Part of a small language model's weights.
Size: width 256, MLP 1024 ReLU, vocabulary 2048.
Each number is 500 + 50 x the weight over its row's rms, rounded and kept within 0 to 999. Layers, rows and columns count from 0. Numbers have three digits each. The size before them is the row's rms in percent of the matrix's.

# layer 10 attention value, 64x256, rms 0.0533, rows 37-41, columns 128-255
102:546521502533517549568421487495527450515600499419471445455428450594498427527509476408519618477554553452532471521494448488518553573528549538496446544534522527513435524558503373473523462604429520494503470428605471522545422518496484554516591418413518507525508503521522537626531417520447508502507481407497479514463484527485498528471545440422478551438499495563413530456464525602510432512468
093:481481500498448437502500450521429423530466488541631522568462435538546495581592601496531508488472465517512439551483490552485505522521530459457399515431410436511443439522453612555513459478455473435438347535545564562606468551490471524573577499421546400531434423477482445561470526450396567486422464477498517466503503468578515468560499543466520481478458471500550516534475570553435507429575
099:470491541487472476500504431508403436510624487426492431473545504423400443491546480555474411493405527512498533454516476506514571527496532491546491491592546474519535461537525423427562493539437600578503456532546546484503444491534452431508488546465551452566348493501551474544531454526536584485473530521508427502506476516481552480560536483470555492417484492565476458439535404471546491441503
099:469514468449467470485540519451577411488432497569435463531453503426523513526537582460507476518427501642491498454460500470475572491567349560482479529537620443398451482472451545501461522522512533529571567531483479582556444494439460531539441506494525543532517398395381441531458519518460460570552458493488485426548518488474473511504423588585486615518444417456419540494470461436532531459506
093:494544499513507495508475522457606434483574497481541429518482518524497501492523543489446466465530541444406504505545577622418522492471535533528521429550459397571497450475540467476458490428512494478487513511430505518420492465531507519532462447506556650466530595526547527413447415502447527518453522503500414510446525463499561480481497509529532585494474521512457524526507529547488503473473
# layer 10 attention output (transposed), 256x256, rms 0.0475, rows 37-41,101-104,165-168,229-232, columns 128-255
101:488440463504535493471531496435496482500553489465509475509481451558491489527487509529538463513591572562470559527505569538508494543495502498547506502402523556358501483492475491559501503500494471538490530486499513497576523479575532524384498492501526541504482527488479592446522474547553489575561568665546489489557556544511522377476503540524479411462549513509529534549476492500518518396512
094:512489523460447449560532499520543492560457477445469568466582534514421524512498519567382454537373512470420560495513539524515505551504446509508535525542534474482514508526482462571489494494503500475452576506517450408560528535489424482567513523492412495479451524439472582411531544425431445493537551562596492676568455516469456477470493650461472511563490434565412478447480505480484417510405
096:469557520483457432573440517586445505524518462541536517518450492569461538507456519577498509547505510562468528536504457480517500493543484457478455542523465512426641517551479543425457510503475480515536562424496437535507434562479425506484511414452455465472458532491491427546444425567317543557517500523479551306427441556473502461552434428454476557588539510506489474475533422438506556483527
104:503507543496483459577466441474497528496538512455558521524489603586587504573437439533520493518518476451486495478597539555531461516481458475437543494436498523526533467565471480547569538524516479497462590525495521491474518549504528511539516495528525524502522396502547484516435549475464467571443519435504482489388439482483460488566541392521459547492444400491531468639480471556538547421615
091:488556555431457452403449518559494550552436498533488550575439533489475511418485482598526547474435569582511401443452451482504550439419534499522448454537417453577522512555485586457451558447579581417533477496520474508444550470464501546500494569475469467520489498485421448485466496478452526442499420530576632482446440529548555514394500439442592466550502531438526427414546454426563496521502
081:555426518580501536437515497403460540538528535536509519481509475502512493558566453474515461508525475589509516516491503539482479502519444540524495425451524533409571531476431504461484530457490525536493535467392574473518553416531494484492485513567519523439497529523501528408521491547457522549509526598550522511667526538541548409503477461452487486491537451454507520539467479463484503432502
091:470536532465519523486501496494541532503562542488464600460503493447538564477469484463537474455485526578452515538460484462465492482517534571587530440539510478424525495517521472561534469541563558500483425546370485462495569501446581505506462507476466544508460491549481488603528482580517461416472488622481423658631461570495493581460490521496474483504478494531458433476437403474516458529525
103:570523471551453467466444458416488526411464537538545528597515541533473481531542446580572418508456489502474603489533524482530421441450440521481489370467458487514511426556470473470479502510583427511545479464568488506455466611476613613570519397494454566446543486411450400419519496435397497476485448441510466397444465495432513457602481500567493558516522401419586565507525522477504472471526
093:446443526547464428484485447539544549581536522487454536494559540620541540500456521523531552551464464389545480478491520509526470548527513430451435468485480510540486413562577515568459458529556517478413464575484488472462584462484451433507493513478479529481458581580579496527430499534622512563387508507505415495461461492454422555510532416449427471509481498533563586484506554562499453541497
099:518478452521568470500439512476524471481505467494471568563530530508486538450515490475435463463487423534477575468479546466510500463515520445520504445513496409504477459472497541551386503515528478501441480530470540483406563437492503505534535574558434526472506482466459461445500564469524519488491473537558447589602486437560517565539484477631501539534470523509571513473566489467471534492462
095:553515501497589532508491493422556572510518485518416492443511585506519406521458403426442451460532514514431558550512462458505502431546568590429515428516504528557552513536533486484468518540508462545565517465468467453456574465602542488429466589608479496402537530535550490467552555552559472473512576391470497735612514463478506597484491444551505482496452493469511515501494425473488541492475
093:551510499509513475477552498610563494358456464466538544548500519553503518546460522422586543518524467506550421578423487483504495499495636529498543513515446553466444540438438540514454473487497421425483418526521486483551527461401497559433501427514473440503537497563517465562497534505524526478503471615422528342522566482519512478465484465470436472531524552383488478563453535521457468569485
105:496454503577614484507490558664416564423511531458487418482454484507465464398548558462563503462613551441506499527431585523495560474478621439458524566591453557573475570528498467480559514514531422451460445519457520447535529434556492471491464503484528405524526602556490500462551506502490536425462515526404516555517509495492481583416494482434561448467543573546549501464443537591530544561502
115:562564453535470562503567562420506535504483459434498475461500450499520508500554491601502555509519513532488541518516494475525477483491464524481444539474545538432590565468500569480468511469540501503493559568484453528520531432558554493478503495449548524483437471426570531403490555523455515495468531587515538503575576579468476429521499473467463379430524442533563497542415490443496509473498
095:420463516472577575523410554497525433539536578521500485435557485440480494479451468539379491591458523577554480501617429487513500583472439497548489512536524496399457527549497450536500489472463549561465602463580510446564503486492471429453584418598491556548493608505618592443468539487430485514578606558481444605596460580503487527580502509447504526570487521528422547475553589539527486425493
109:436538608483527529508488532464564484509503546464485494454503455526559485579531493536504519560448439580486539546479437429527514551531368547534448540504558472456459494523532588434545480511536595472507554575458515552509550600464548428492551496516515500481424547462494578558367568552480478477508516494488585549520601473545451451530531516533545471645489545529565499440547569403513468443565
099:527524506491423582559461368406529485577489462571522556531550430495478551515507455541454444501472507428472448470539458533477493585490507504467465505499547486576545438544486420535502407453415525524562570471418471485499528521497570526539451511517550466490501492515506401523506411505442481485538522526509521459535457493556559425460532493465518538418577469528485460479563482466481476441524